Each number is 128 + 24 x the weight over the matrix's rms, rounded and kept within 0 to 255. Layers, rows and columns count from 0. Numbers have three digits each.

# gate: layer 13 MLP gate, 768x192, rms 0.185, rows 33-78, columns 0-95
# up: layer 13 MLP up, 768x192, rms 0.185, rows 33-78, columns 0-95
# down: layer 13 MLP down (transposed), 768x192, rms 0.0455, rows 33-78, columns 0-95
gate33:154120105105124165172149143131092104092147124153162130078141105114100155160126123169109129094126148115096198134132126134152111130148128122095095103140092055127105146215109160104112108118159133116171126092145110112132129106095085144166130082123092130124131141148137123136156098120093104140
up33:100127129098119105178114130111165174101104151145151152121107153106155126131142145123116131125122150099119140079090153159116126129123116146063113069132128150135129182160137161130119086110165111104122134122094160108123166119115062163161144094123122146121118146109085099163169133108146116113
down33:159082153154125174112100153130131116123121139114154112161081119108052119151098111114137087077108091119138121124145139131142123108180114118131127156075137128156110145108096105111088127133146121076108143127132123131151111107120130185147143176088118135137101129134136105091176136111142121116
gate34:134128123128115091126132136101134118153085164142117112123098149104131154130140158139126106149126110130111142154117115160142147092141123079157126130144128151141158162106126137154114156143103135139108132121128090156126114162109118115100145105153141098085127114147080150081157142140094127105
up34:102146126154129123133147141102083080128112102155129093140146159122159112137142127120161121129086125116119123104126114132110124156099117157102116140131131105135107083115171141105137124102136121139131143148152129111155129096143101095179130186101144133156149141141152118115107113108105147128
down34:125119091114138073128094089115112150134141110110090133130136111108153151148123138136118165132138131088096105112136182087106162104144121138136162105095108120122090117159105075160128125137130116138132156124147167115135152186150084159172099100128141127130141114139128113135152096115147157118
gate35:113179096088112134104149143098117124087127141100134137126136118148131142141183102117136118153129139161142143150153121179121124121188127140162126116126127135164107163113142083177089140131111126148128079121161176098138080154128099136128120102129126149122131167157130083124157102108162138118
up35:121137187094112151109123126138120167164180115129133082123142117122129126130153142111096156152118103163157115096156117149084122101131163106132099122106122148116130137127128126113117099099131108136156148190150078155122140126159119171122146110179099097166090132113145146151130185159124126165
down35:120098122106127161127112127119119168092128153165127124121128177089171087131139121174136147147122148126087139092110132070133163092169178107192151113124120134120141138103099142139134135155118081119124109080140104105160126117123119119153130108091142113100117111141158112110121140072128130154
gate36:128140146134114140132143140136113173121136125123175137144095149110156146150135118172139108099094153151091142099125122124154099107153094116196134082152148136123138188113091120123146128152107136152114100144159165128106158131122111124177059127122076111135177134136127138153139113142087144148
up36:167139143135134144121080158124174096152114094126122129097121092119085109128115126116129152127112159176137130116138085075107102129138164125096133147118113178208139133144121088157111177127132089137107127100091126156204127147141116109115142170115117097141152149135136161091143122123081121161
down36:144116096111130126122093129112152120147098104166118146118167122171114125103098130129093126082131137131165132127142155133140116155146139139109142103131164130090191146093139165159112083087086067104122122136110130129123142146158153118135117146146182113093125140121099105121103145118162179160
gate37:071153084110172151105079191093129094114130147140105119133140128150144139131085117169087107101099143143129102110120119127136113131163133113076128119159068164133121155075158114132117125106138155099146202123094133111090141121159116113118099158148103095127143137114135128165108083115139152112
up37:141099166089153134136101086135128120113098145099117115136098132097127143131138120103144112144146117115133133135064105138100135160074123172142115100140125066110143130146122096149122111089122157132143153153171147116141147142125148069155109166129103136091115173097113125168118161111148115069
down37:117082109116148095146157169105122128146159110120090110140105116145150132069106186122117124122141117139136070089121116129167122118130101124123173123151122124142138121148124108123139136120180076108151140124105139123139156154173100148114094126150121140099100115149154122122154091153139165090
gate38:128145117145133130108116168131176173176105126093120135132143137131124102092131108141144105129132143126155089131136120122149137160104101121198153120100129152130106129134131136141118144113119102192152153115097095123170152187113158144133122182148154122104149125146113148112162125115141075096
up38:100134059093154118099146153140145101107169151151160136118147108164125134145092148147135110078135161123136128137121130113126121081121120074151131148156148076107133088112114081154115111106118089134121116113133128137131093066113155123114136127167129113114165143160105126129080119121125152128
down38:178103132147144092110115107126218117104122149075113118156130117147168108177123139077151142103085157114107124113145092122120147109099126151119150135125160132130139111109084121135135126167160097103125081125167123134109152139118122109088107131116107143152144140141119134146090178124117155159
gate39:173099138111159110090138142106105114123100179132108147102136165151122129115134124085117134117144112143172162099160095123140163136098136134132103126150148130131122112114126166086132120166115101160122133158128169111151143128110100113163137114155097087143136172133135111094144087128113107106
up39:099125114125174128137185139123096114117146126135144126150144154087101104107093141143102096140094141088127102084142118140117112103145147139146138072083125129146118137123116172185165114126085130134130114105145135118174116140117147179110124122158125105117143151097146139112107131143143103148
down39:118132113145155134145138109155090159166137132078118094157119124134137140140151113141117118111154129129080162096104111110140104093117115129128129144114095105114151120079118165131123082116123142149095152166137139106139163158141179100091124139138150162113123152091134130139122102112148132152
gate40:114142154132115109088123113135134123126127107123135171173151137155111126089182124085117123104105144113143136131160172129106162174105110122141144106159162127108176103120132158130124102130097121165151123120130140123153138148124127110096151124168112092111121161133097087092145108118117149124
up40:148157124146101126124127114147106134110088163147120126141112105135099120150150086127179111114127104174123157141078109133148149124106148114105163139112138097123139098135142166176115162192105131087177091137168080122123078142113088119128082170122104116081152100112091121119117121122053109126
down40:133097105104141183151158125133120137129173129100142113082132144079130132103140115116174193120128123099143125113163134116117087099086100090161114152081137090127133137153125122090130117120142121185132132106150138156139159093083132140165142081144150105119140133103129142136160135127116142163
gate41:154119137094142117121152069155134112155113154155121083088139130143121120154118107124126134151108100157111140110112163144155146157113098149130101134101130089164088110116094133114126143099148163085093112138155123115108101103114120138118136178127107134144139166131115094105115125154137102140
up41:115121138092147092135158136152149127151146172120146137119112125166118080107086069091158101137113120157116161127127132156140140145114106134129106139124105117152096151132106157137143114145140123119128143122160091122117133124140093144124115094100162144093103170172169161114141098160130145163
down41:137105122079129158122115121130231144138088132089114107094149085135156141146140149148084160147165130144131119107146135118100136108125137109142149088110132096139125159129146103119143143096126117149164065137131165202114139144140148130155133138125124121096144159142108148183110108146136148089
gate42:146080134127111137123121174174151146081153124084116139115127130104152123152082139173133114132129166106109130117134115115149131120132137096145105133154126094138136105138136149159115128149121120105139089140128123116095120090152114168132114155125128111150109145071168089089197138099117174135
up42:102139153144127159110133155081144136119124072154135104133148126143094090146179147143127127125115097112134103120117138134125076093145102100120155107116120173089097118151149166131099156131165117167124141092143124138129135099154125145161159078107111112116143130100157135139162125090105138135
down42:116128136121142119176115090148085160163175142168132162126141149112136095158132150126106159126104155136157179111132128149119123140104104116111149095126146120124164142162157111098122116138123093127126158150098142091142158127084124150121162122168121106100109080118088132157140124106061094140
gate43:172134134122101112171127149081121135109091102111157170107149176163107076138106119150097150143150097158113106139119142186137135134072125135140134106192143127113118170098114124131180125160156123104144158145143079088106130123149129117116114126174110141146105121127120115109128151151087147108
up43:165144117119145087172121107106136114140137129088103143085155186142124126137111116106127128157137163158089111098082133133132135150110156154085125113175117077144113162106129127142171094143123147159146169153149131122095112088126150127141156097113097164111144110074118111141088134121140139138
down43:178152150118087096118116078115174082117090136117115135149079180125149109159122142159095114151111104152100086141145083110101160152137130132118132123133119141106121132125124115123160090098162139158063107155167132160087138190177108156105143093139125114121083141138109100088119142171143114131
gate44:136115138122154118112139145144126116138140165145086153137137143121124112139132101103166165117074111092122087122108137116142138132111175182147130128161102135132191137125093133077130132129101124118111124132165152120121178132143147152141100114123092134129176130149118129110127130132131107081
up44:178133128172146122180158138120090130140116167125093123177143112131089142111128121108159147136132107098123105095130106079153098125096157087145137130108132084136148137163094118147137137169136096124157125122148133127119106120121080173163132084139101181149106125140156104112125131096131111125
down44:121107153095140085108124129142146158157139109121129155086140142101180131161146118137150125103108154127161169139148134110139167175149146142094127131142112144110161141129120077129115158158144138120162135138113142123160116104161093142047096105102112085108085093125155091122115136149121103127
gate45:097121115086076198087093128145170108087143133186111109086112180147122181153135135171093136094059122150110127097110142111111170166094150149134184104141097127149162084137136151118143121146135104120124178128139189110092123101127140108121166109166124148156129141140150128137140121117086159160
up45:134168126049138106143143167114118129126148166087142148155094155153082145121098121167158097169151131135124119110138143165204131136131099136105101116146152145164192143090147132127092149168142111119124076132132110154135116096118130113117110127132135120091092128128117120156157192156126156132
down45:137119127161167115120122105122126146120164136139146205142145117129102161119141158105153122129167133133129152175133157152127164159114153130153088108097154106077089167138156059074099156091174143120154136063156141152077100109143095113093128153124096135092176136134118095120133143149157125143
gate46:150132130117137128106148129148159132161122084156135116114142125107095135095157121126143148075126136113079173126079139089122130114101114148128124144109145148154132128126062146149127171134120110137121092110073109121165137157132111126121168108105124139121106146134121123102105131063090146150
up46:122173113097144088131118152113120135166111171134128161159079127160137105125179158152107158106135126098134149138162104113119126168119105105083166114101146110132084117101114171142111123130098107081153130144133109168142091122093124127091133138092141163147109123112107165140100106108098099155
down46:150168149137152084100176149123085100133086126133169097147122139076093146147133138148134065131110133122110135115132091146134156147153106120141140143186124129178106124118113134124161150082145128143146181138113137120148132100111095100111120128122113143170153149138088100120129142091104175131
gate47:137131100121127116118123143134144111063135132132171102118148165128114145118139132128120118119136123099131177167123120132176113162143080121086145092124133135110108172111152139168138166152129125113131112142142113134084128091102172111160073142110129117119173168159115154155134113159124125133
up47:142123129134106116110094131128126117114165116127165121119123147155169129110164172138166134179122153133124098145122146089124162136149146117138150140175124133134098113162101119153129110131153121113140156128136137130155128145065125136109166138155107164153150167100123136114117063143152139112
down47:152164154109145104121130132111096115161113113168150107103134179113121139128146082172117153105111103189108146117162170134139118108146167118132157126100150126142105127129125159157094110123082141156137129101145131154126126115143171069142077143144150115144126140130188156128128173143134139151
gate48:160104121102165132192099129103162150086098097151138138123131101156152089160115130110156155128167128163129112092146142145127113145143142139111128120121103126112120129107120122133193117115129133128114120130162123121128129099149116148156100134147092122134124179086124121151101120156122135125
up48:110152138138152093109114141086127107110130114138132091125155140122098117116122147122163177137124105121138126140096084134114110132133079148105100145113128169151105129155106109137178145150149144096102076142139119155123129112118151131122147097157130114144153107128103135123139118115134145137
down48:127137101122095115117160098167133152115081121150140140116106150090138146127110144124098125112114139087124138150142113149130126125117088133141149133134180123127178105116154152148114154110095127128138151167130153110128170076130108125113077127164119131095107099104139121153159160136137121131
gate49:147125169113115119134147075138132111089120118149115131116124149091109124128087133118095131154152125107127136151163168160111170100105114114128130181154099092127110080123107163112112137136149132141118131096119089153158122089160137110105107129113086105146149131152127119135154062101119119101
up49:119124127100144128096145112128126151151047133163153153142141107118158123138126123159133126121143095113137139107108123158118126139105161133114125115103132143126151116079152130164157168163132089119117166104093068158129140101132125127152149113089107143114143146124136137136124146125135144117
down49:107112126106113160105118099112137104115091116135168119109137151101145150113121150162131118171158134153098094111157118174144138117095155093077127085167155137133147137125109125137124151130121174105127170117136132139101156153120139130081145151154072135093112091158105131134167105139104146171
gate50:128130094096109097140121125169127140124138113128111143122140110152166122147134159137159145092109163144128130096132149115102137146122140109134128132127104144099105157152114135158146136118119119103158135088092115079126134117187144114133123133144157177125152128148092138142103171163117121132
up50:132128124135156118118090155144145154111106097130131109134138118118151140158106133108130127176115142148116119115121107120134167160135129124143171112141098121103184102108114176110101122181140135116106093127128095104129148157112149118120130116141118141140100113177119084111119118127058128135
down50:102134100136160157140149134131163137132098161110112138172108156159140093096150111139128141093123157157135106151133118095141117128115149117124171145128141165133115096149157135094139119153104132156147143114134160122116113112134130111096091154117162120128157137126141107134126087127123090159
gate51:152108115113127164110110105138110131110138110125117118116112129108140124126149117124156117128098167128131109145141151129128143107122144161160149140072098149121097148189155175140103136128108148150145142148142152129107139153124159152180172139121107132126156086117114098112108168150079157138
up51:151111113129150163091126119106159151079110133140124104116135111136142141136127132120132128146139130143105092116079120151140130133136127155127118122107105131139116128148130116102138147188084168127126140143153119133135103124126137113109124140152144159125104128138116118128160113073101152155
down51:101080126119127118108141107127143078131100147134143116127121111129121133096098138088139116134126081087156115133169145133111163096207134139131120102135112147111158139100111135147143069140151128129141178160131106109123110115099165157135144133120136114173132126160167095121145154109126157124
gate52:112116134153144137157166138082128120095150099111134100138104142125134137125114128061120080097107143090123180153122100114172130138146127189140145141132119107171122132125130143165141114100151162085137153148134120093143146098150149134093110124164147124092127098088113144177130120158103074182
up52:130139109099157123119126147100115176113128101128124149132136142154133140104170155151072114142096139122104154117143146102129111146080109137139145119155143154089124123148101166125169083114105137178104151086183118176149124150149095097061154159111080160136100153119168127161099150178105135112
down52:106132113168123156097084104163040144135154150118123142169069150171150155161133163131172119089092155106116165129117165118098093125112128153150164102119113144082164172118127117135073149102077161128147138165109122132152171179120128135112122117147143153136112096119108161125135106127132138148
gate53:111101121097132122190130160152115148123154145129147143146152129103094160118146160119152111126148125151128139172085126130113166104173148124141137105111125143142110120136111135138139136104101124092096129119140127152154108121069126118139172096096123179118113089119132159117146134145141135118
up53:151158174123132172099124123137163142124142157112128149100140170180125109104110110134142120135084136122136148119137096112120108115110131154111132118145161131139129128099126162163114165124071093132118122148113131130128120124153141124169127128151169106129144099133119105077125105120112138157
down53:127111127157131120115145157118155120113145164148128131109099135120147135124132143124121138129119101129123128162114103120102107131125120154141129138147142121128125124124123126122120111136137082147110143171126134099142107114097134107132091131109079148153095143134130100137145126134142147117
gate54:097143100144138134092122124139139146109102140096183149147101141082093155108120174071101126101120138154125150177135120120158126138129130122152158135166124125116103104101158130085169146087105132120197125125115097104095098099168044103112102122127111113115134170149108154140117110100135108166
up54:105105160129108102134093079139145149139114115138078159145106156139159170145142124092151178102129136147144110118086095078122134157115098117109148103117105156129171078108151119144114137159102088125089093150128120178172154131083069171159129142165120125135148169088164131128123115165116135115
down54:152135102147138160126073115111141141153137096137107127144120110137112138131094115146104100152123156113133112154124164119081127163150113096091105097129109114146130138112110132101129114093117174145078106112137142192090121118125116137147089102121150134157136133123168172128206140088113165097
gate55:155119133117107109151124111125138108147149137101143137140178117121135122133157146107141149107110164094101135097149137108115108113126119111135108119110136122143145138100120132144110089161089123164142135083115135119133144145122109129121109122120149106144166103126157134143156119164165118126
up55:097105137161115129116142141105151119121101112127140129096123128119117112139134176109172159118137107122182128156083114133119132136144150102182135164140146146146111101143133154142144141107092140132132107142138103114119099114143163117157118125128082129136096134109121143127130128123113133085
down55:171104143115118126114118134191110124147143146121146167164122165153152146141123139136107142135126142155110169093139114154143117101122108150108118119112118130113124133115124118115122144120156143135129137100119108152112152131168141148098128140095098170115113122139118136175186110137095115094
gate56:137091099116134114096091155140176106163164132112132130134151115190131121121134109165126142132128096138170136125157132127146154131110141105125128139115128151132120140121120118141103151109156126119098109164087113159149102137121112108173167108139143120134143150117122107132131133139129121178
up56:156137130156193167141149103143166124135138121121104133165130104129096155134116111176129139116123094169137097129130140117140115168137092136125117129117102086138116139104110094192158118111108137107106136110154143136125117136121082104108156066128105153105139114162161143119096140116145117145
down56:140122136079117115149138115116149119141132096138123123129084178128135157138155161140141150120122182112130124129104129182119096118099094119129126152140136141097094121134111132124157120106119127135119155152152081096127126108130123122128124149129125139164146138146127131145127126115126157133
gate57:118113145119129140154120164141123111101136144113088178119178150114153104159117112117135140106133106122119161125130119135169115127161148115119168107121136124134117111153103138110140082151092128111134140148105123120127163129152124132137096169127143164128096095108125139143115126178141140095
up57:100137124178158116109135079145170121091123113116093142127132133142116130122143121138109152108091128138068115132158117103140150166106125149129117151128126164144104142106133145130165119148158113102124132115119105107101112074147159160124143147140113138129141115090108110165156117135111148126
down57:119127122141110106113122140161124105139133126077144142138142153107159137097162113139114124126109187120140109135168128168155146113135127109111155179137099140125132205157176088167145167088112128123151074113137113107122170131124144123131119113144124148144118124146150152132100115108117120177
gate58:109122141127140139147109147165164152073123174129073090120133129143102172080169129146127141113164099107114137116138128141123119114103102165091145122135137099147166137119115126120078098129106107133122142167133179143116130157144134118078151141148096160126159129086142118140151123112107153105
up58:092164139121108137138132115127135116165168187130152160099146133142138137119150102136119119128132122174085141128128130122106124133113101108098138141136148136127121127113108104121168137119116121098131140144109122126175128119129136132136167079151103131126102130155140167098147118110128143136
down58:104141104122116111141140093131070120140054107168123113150152130152161136112127115163145078138128168105139126120091157153142108158094119124103143083132123136151100127138116113105138118136101149109082122118152123171106131147141140143126088117122131121114128137154119118159093145122126152118
gate59:131134120170123133121109113099132090150156124113116151125144102096126139116111124133168132129176087108155106153122097093152100108128147125112136154123097150106089160106177087134119104085102160121123100115104148134145149132159110117153119107180152153114082168151188147147137103109111125139
up59:131120141160113134075137194146107125151139145146100152143125140124159148138108136166086132141126103137150142106135096138097136107070111111127083159119169161103170096107108130145121133112096096172129160118104152171112099145094154142102113082176122155127125117129116125126107171174105171126
down59:129156089095145134154147108113111128116121129068127140123098174113099107157146148099142129168158132148112083141127171145120114125131094158138113118113098120136129124162111118134142164145154133144136141117132148146122190126173145129118130123116053073114098140123127166144157166132133096153
gate60:128163110144181145090129123143154125121160122125118102094123128105131115107119147124135106133118083109145112143099137101137150121121183144147138125142140123108140120097148149168161158098080109118091109113124127179087131148118120117152138126139114097127160086136147094110128130157097120108
up60:124163130084144153146112106161098158178161163117142131099149160112122120170120123120127157108046134148105156086129142134129129135144131102131117161104074123123117134149093179142094023097122084142138105129117154128117113097089128119132125124104123152122142142080086112093141122149089106140
down60:100132105171100133152119134130157113149132125088108135118089116135134136082152066115132113147110107132146101102108140157127110124130113114133126083130175114128118131110122097108141102071104139097105172162126163154126133122153157170147138169136140137152126120127120150107146154111159128133
gate61:132169144088158128113133132071098148136148167143117169107105147141146166161143114119124185122114090119111121124145156112106128149161110141093140110154109157110126145130150103144145103096120114151152121138131124117118094119129137117110123092146110123157164142133164116143154161135101135104
up61:157127122117156130112142116087105098114146131130074090098107173154113130150146108139163095127159103123145077108101076135178164111110145174141142097143155131107102146167153095128135136104128132108122128125111174124112162096116143102094098127134141167122131151151091120122114113141120153145
down61:087132152093163155128108111117103117144099105096150100113085147123161148125076133132085117099100145114107107155150122125114139133138157151120125126106116110108117131136104134139132168151095112138118068164097160128150121092121161121128128128158095160102168147100138090163051160101150144088
gate62:093138170114189113151116085122130105140087135154167168138172103190136119163142137125085113121161108136150106139131107171110146100110172132162131126168125101112106120104176092128192130130129120149140092114104097157107172108114119132130145096123114123136114126126103085107121148138155142132
up62:087091139177149084108101142090096132129123153141153132135141138091144129079088085140125134122144121111177133122124097096151177140171114098088159095147141147136110137158153131124148143099130113145110150159138123151172118090150106158161140071143175099126104124127147110069062168155133131143
down62:138127131106137127138183095105108152111200140128120114162088133132082134140139160087153134069123128115111058090079158131126129145134114108140125096117127147109117117104142151128116109128079095162099110178146138054106119083086170128132128136150133085103170164153132142177107132113150131135
gate63:145095163101140114128124154122178101079113145108124119134136129159144111135148103103128181105121185149152135132138102136097102131103115160143114132101150131190151154137118117129103154134120183178121130125110105107081151170091137129084127104119132113143129110097121074159113144147090102103
up63:105093125125123145142136125104152104130101159112143130092111133100129110179131163168121071107096111136105100145124126115151108114138160089158136149137142107158090096151111159129110099177118127137106137108195100104167109089118151150120155141116114119145131096137123140115121114131115105145
down63:144170155120129171123139157141134116131120093112118137079130151128111145121100174073110100088124145112128105134120103133120116142083114151132116128141122137100144169106089127092146157083136144134138127136083141136129106166177106113109082169090124097082114149122119143119150146137148159143
gate64:135105151118182117123147145180171114128153145126168124119167097137128124148140145093084119115131145116119101134131156148096132163147129159130140154107111113142134133108140117109115151132135095089100123153144121171127137118118140119140152108135134119142128090130134122112124135129133143127
up64:098107120127144114152164111105138168080119078123088132168161128115114114060141106146146147112139127157161131103136155116128092131135096125118112140115108125107106122105101096084120116184113136165089139098111134157131112133099131148083123138156105149128074156124172156102127107122101132108
down64:142101125137143151125163137126065145178133117162110152110129172140115146137099128158098109112126145105142145125089127142104128171106116124129121123189125118137115103117152113147183150094149127126106155142122132152144164118115113137146107099118125117111091165121076088131112149140128124154
gate65:156166160158126111104121158163178166101180131144122146180136116097134141140093106103131143159130100128140096118092100131154137114113131108128109131103160093126112134141122111133134143141088141145125141139150118148153087094130148121128161122157138142146131134101110159133161061133158102149
up65:152146169112083116116144140127148139085132145128118098140103097135135079180140158127140155108186141128112125131160137121103091116162169126167084130129094106108161154110117097116123124161132115141115133109098119127134138160101125114130152153117139105090118107131131139116128148138108157104
down65:102131079105150124105129144118254126152098101128125156088100110120135106091141087156162134114106106111156137123130114155149119117165098117087136120115087153127157131119150136145117173118122120127108134153106107141135146126101113151103123088136127183127147142144141137092102096133098139152
gate66:128094176126137097095101129154104134176139099122093115148102124068154152138143082124130118118151130132134137115171122093130093123146160135205067119142109087091158121135101109131098136162096090114124126166143120109143147127144118140128096144091134099110125151121128115115141105170172154085
up66:101161127129158161122145080128143141125153150100110091099129168115073142146137164125103130122152114146142117087131140142139094150136173177142139147166116140112160156119126146098105178169136113132123109162103125062128133129125103087150168146146162110131140181147164163144156158122102212144
down66:110122084100144146137130126152189112127169135087149136125096135125167119136160167166135129145118134121147122134122145114130136095101136134098203079127122129118177106133118124133157147127110120174114112109166125123131124160115136107132113135133168142138127137120113125113125133136080119106
gate67:167107136115103116131118140123116124112080156099130091109163100173096101095145130137121169133124161098145150127133134126127121147098152121135154120116129114154151108126130121102135120138110133119132106141125155138139155108118153149158137132154100127152138123091131156140150113120135109137
up67:106103122140123139149134130115102132097101131126138157159117121116166103125108134096150123147132127121083108151162137127145121110128111098140131123112112155130125092124120152135100100106081131137152171126153121141086144153141138119155154130103127149148123128173123179143133158110138107129
down67:078113155124148118115139127113143125108111156117147114132111099132116093111098155111109117134144153125117124154079140118114100127130140130124083120133109140129120144116122145127123119133109165120129143106104118113167101159106106155114123172124124158100123114110132107151077110124110100113
gate68:118128184115130119072090122069120159155144115146107149172120167148133135099170115152138123107142094142125103133104115119116132098150157136158108167185165131140134114121136163136099121135117145085144153144135150158136085158137123154115162111105088100079117076165125136070163140129158118149
up68:099069133134141125139164127146099118165151154121100153125105134176136100138139172144104121159157118128148135127131162149119168152132130145128159107160100137152152173140103137109103099113115068133143156144107162130188124167127103148157143117145136158127137090108128088130136146155159126098
down68:142107140130167119086184126140030113121102130102137091104117132095102128140119105169139143107149093156141098134111150129142125147134118134094108141091139114130114159138104139118166149125147117155102104104169129132116136121153141117136150168129079149116129164105120167104123134122139104131
gate69:115073164176120147125124129123137115096091117122123103136101118168193125120134104150099078112104110150114127168116099114134083140085139120132166122154098094076154166193063142164195109116118101106158142133056128158109092119146130130112137152096116122144140135138113110104192110140138086120
up69:122083171117158089150111151089118088104113129139184154082119103131152123137174131116130147100144136140131136082096139151122097138149132141101160121105078135089136151158115154165170122111124180116129118162164166115149168103115149100153157156120130126121127106124118111101143142095132138170
down69:132132079099147107137131123114123107162123131135114068148121171152075115169128118120122101073126163124148106093154146081133101116134120154141121115140162102121112129092125131109135150158096089118125087093165135131111138112126155121129130149161137129096139083151151155145105108121130112129
gate70:094149107126143104141124103156159158105116125117176123076140147133109118123105132134141123128055117148179097111109123166160088151110115171118072142120129127139093147109095124189118136122143134116104120133096121117067082117104140071148151178156134082108133123147123148155085163115130148102
up70:151169154129103083122128151135120128140124161123126138161127128159089135095133161110118112117108097162121065087125141146127157147169134122137152100154154078087136131124122108131109106097136133135131156152114167125122119123116132147148112087141117095126110104125146136098137137124145119123
down70:131140178111131086117119095123147112123118151101064135120095126141131138130160137117107166146093123130079122149155091149144100123127161143125143145131106157139147146119169100086151126111111102142124137114157143100109080121133124129108114140139155142139137168155174115156064156094129099114
gate71:141161097151119132171140172152128136160169163096129144095080141122136112131137138116109148145120106129145139159108156117145147123111166133122132106097088126153150163125107102170166133111156122071085105093120134119150117147154104170148102116163129129137121097132137125120117177123122146142
up71:134124148124148115121135177160163167146148117159121108082135116137107095119121144150144086114111113120149135126125133112124133070100134186135117179113134085130139175134099110169144118121131129152119164117129132128152111135138144100106145163178114109146097122117111131142105122120136131154
down71:126137159132150104120151136112183137077169152120154185126119089100128123132152144155161134116119112129142110131113114130096103111139113101151158095134154134114131119153157151159125160132133125144113109145129122162153114154126093137174143087107183120131111084126101116119125115137120088072
gate72:149119115112096138141133174108102087139117152114119127107108129139103112148121131134117145118100154118112125135115130162127136127120133129159101124135113137167127101121112136107122143121141117111127133139156149119145137118156156144129160162110101110158135116112157106102132162116114122140
up72:101125146065104148140158146117115083116110119124123169158146116121136098139131135093147122110119141144115085104141110088115161138160130113121152156165116124135128134136125163161110146113125112123121086152135108091134123140120119156135140150112152135141155112123123116143077142124137112151
down72:146118106128112119109117141113154120162114137107115103131141136098134124117099129168124152125127096146158088151163145094124126159148105120079091097140114128131154110124120101102125105106111115133120118142114126156146095126153139127155129139141154115144119140156127149124159158138106140110
gate73:167118144147106113125140105116098149147088129112147152092116118152141122130110121144112154114104131160129138146092119129152128092144123144131121153131102149174119121152123113186130115136136124127096141106145147137105149154128115133129130132107082159117159106108161148146129118170136152126
up73:126130105145112116131111083121160141152085157144151123141142106161127127133126104121135111121162131165144134095114145110161152125121109132144106134130116121141133120122143114112138103156128113121115137105125125124098112158137138137118146151099084132108150129101146139140168120144117118151
down73:146130143150181152118127109149176153171110118118118124135124128136122134153141144120126153120137154132126120151127115098137095135154091134126128126114113145107140143097103131128119139144122156137127149119137162136126120122145128155134129150139133150129148099097134119128060116146132138094
gate74:122159102114167130169171143134145127120138142145129080170077092156150148133145078154119134151165098096122120125107073104134150149087141153137088098157157100174098097158139120114163101137119097091146142114123079111115093141139132079121091139126093123163127112135132143107129135154141116118
up74:147113127150122134188107147155115142139096164146146142150104120125141094159109100155066105121130115110119168125124114137093138112126089113150114111117137080159119104119108154120113078116145146159132154108160123142139111127107110067182183116115123069165172133136105146133103060122102121148
down74:148129138129174102072157090149100153140139106128104113104099096161139129091137099146100123149104093118068086115131118122130086132097120110095140077127162085169112148109124124142128161141080149106136144116143074154109165145148111115097097161077161118101118105133129163140130089143108124160
gate75:157102122122147130095128154137114120127131101086131139111132140164161135143172109113130108146104116141182157134125136102152147115107125126141107118149106134122148139090187141105116124164126137124107122105135121123135143139145120149124115137092134094139174166134086139169120103154115165121
up75:104123085109101119110099091136144125163097136127146125139116145144126157123094169126081145051142139161142104139128077113120153130092129093119113111146149174110136102183145168145144067113119159148109142135109103118165126148135137122118119128123130100156177141134128083110112170122151147096
down75:118134136138166130122120091133239141132170126109124147170145110110131088174117142102142132142101084091151135143199162137131110191131154182165136125117134131141108125135113132130102149102128116154158107150158137136114105154120132136126155108174143125126068114146119150165174102150111102091
gate76:146116128144101091103128130131139190105135085135141145200134124097117088136134170151131137150140083074160086136105089114093070095147150102105093124146136103140165067125133130151075155125146117146123173160078130131116102109145157135164111096066145131129092146064124121138106075151097111094
up76:070175129121154125148123121147147105153116114133086103144122162161145114110121148181132136156108095122130144123152145092161151149137138100139088138017135119088120130108134121109130107092147122110129100137157076145147101106053168106133132122107113127074096124133111113167161145174158153136
down76:098117135173139120097124123141141127105168102107162119118089107152144138147117132110131152116141102094087125128134111172129121085091117117130136121099144092111168140114116080154189104115158116150153104114112131139140154142169140130127137138143175088130111120151147149146123162107126135097
gate77:118170121147110171129121105135137145128143125157087105124119142091137112126179134079062128098128156123077159087134118113117134122111104145153131162091173076110116168148145134165139106183139133119132092119134141137117155121083112110110093138138144155132142134092114142169115093145107128143
up77:129172142109125116148125081141104112125157148143147106106145113121067093088128183149140138109135122127081125119117147126141128130122138136147152148122161145149135136120129136140112108092135092119145184163147148143111124110103119130087147120176153050131184095129104114135084151114142133135
down77:100125117117153082120075111123129116111116125117160176129147134129078113086127111101138133109172151115159129136132179131180118079135083134157077145099146122107134149137105150150101099110118100136165131132152106151138127162102093113116095140091095168141156159069141126118137159152122143102
gate78:159117171081091136133114114134161122121107127131108187180109169130161151112161148122083174142144150120132136100141155134081103140115130138112149148163186127130138091108122110134134164139054119131162104107115167137114145131120136162155141142140083141092114091139128095186139144139103124146
up78:098134117163134123155075112150073116079103152109115136069120138067109148173129120099144091087108141146141151118162129128121118115099158102135190104104097104131144157108126117152123128123193123102130112110130157126132117078167125112134151133139112113134141124134145109163155092127132123083
down78:120120089112131119129164175135100131124133134203097126120104114145135146101123181142096164094111204089137143156140159135157143162141134120131101142118159117118093172139133119165127144091076146154124100093148172120096132129118136147141130144182126133132113126151148143124135154132197114145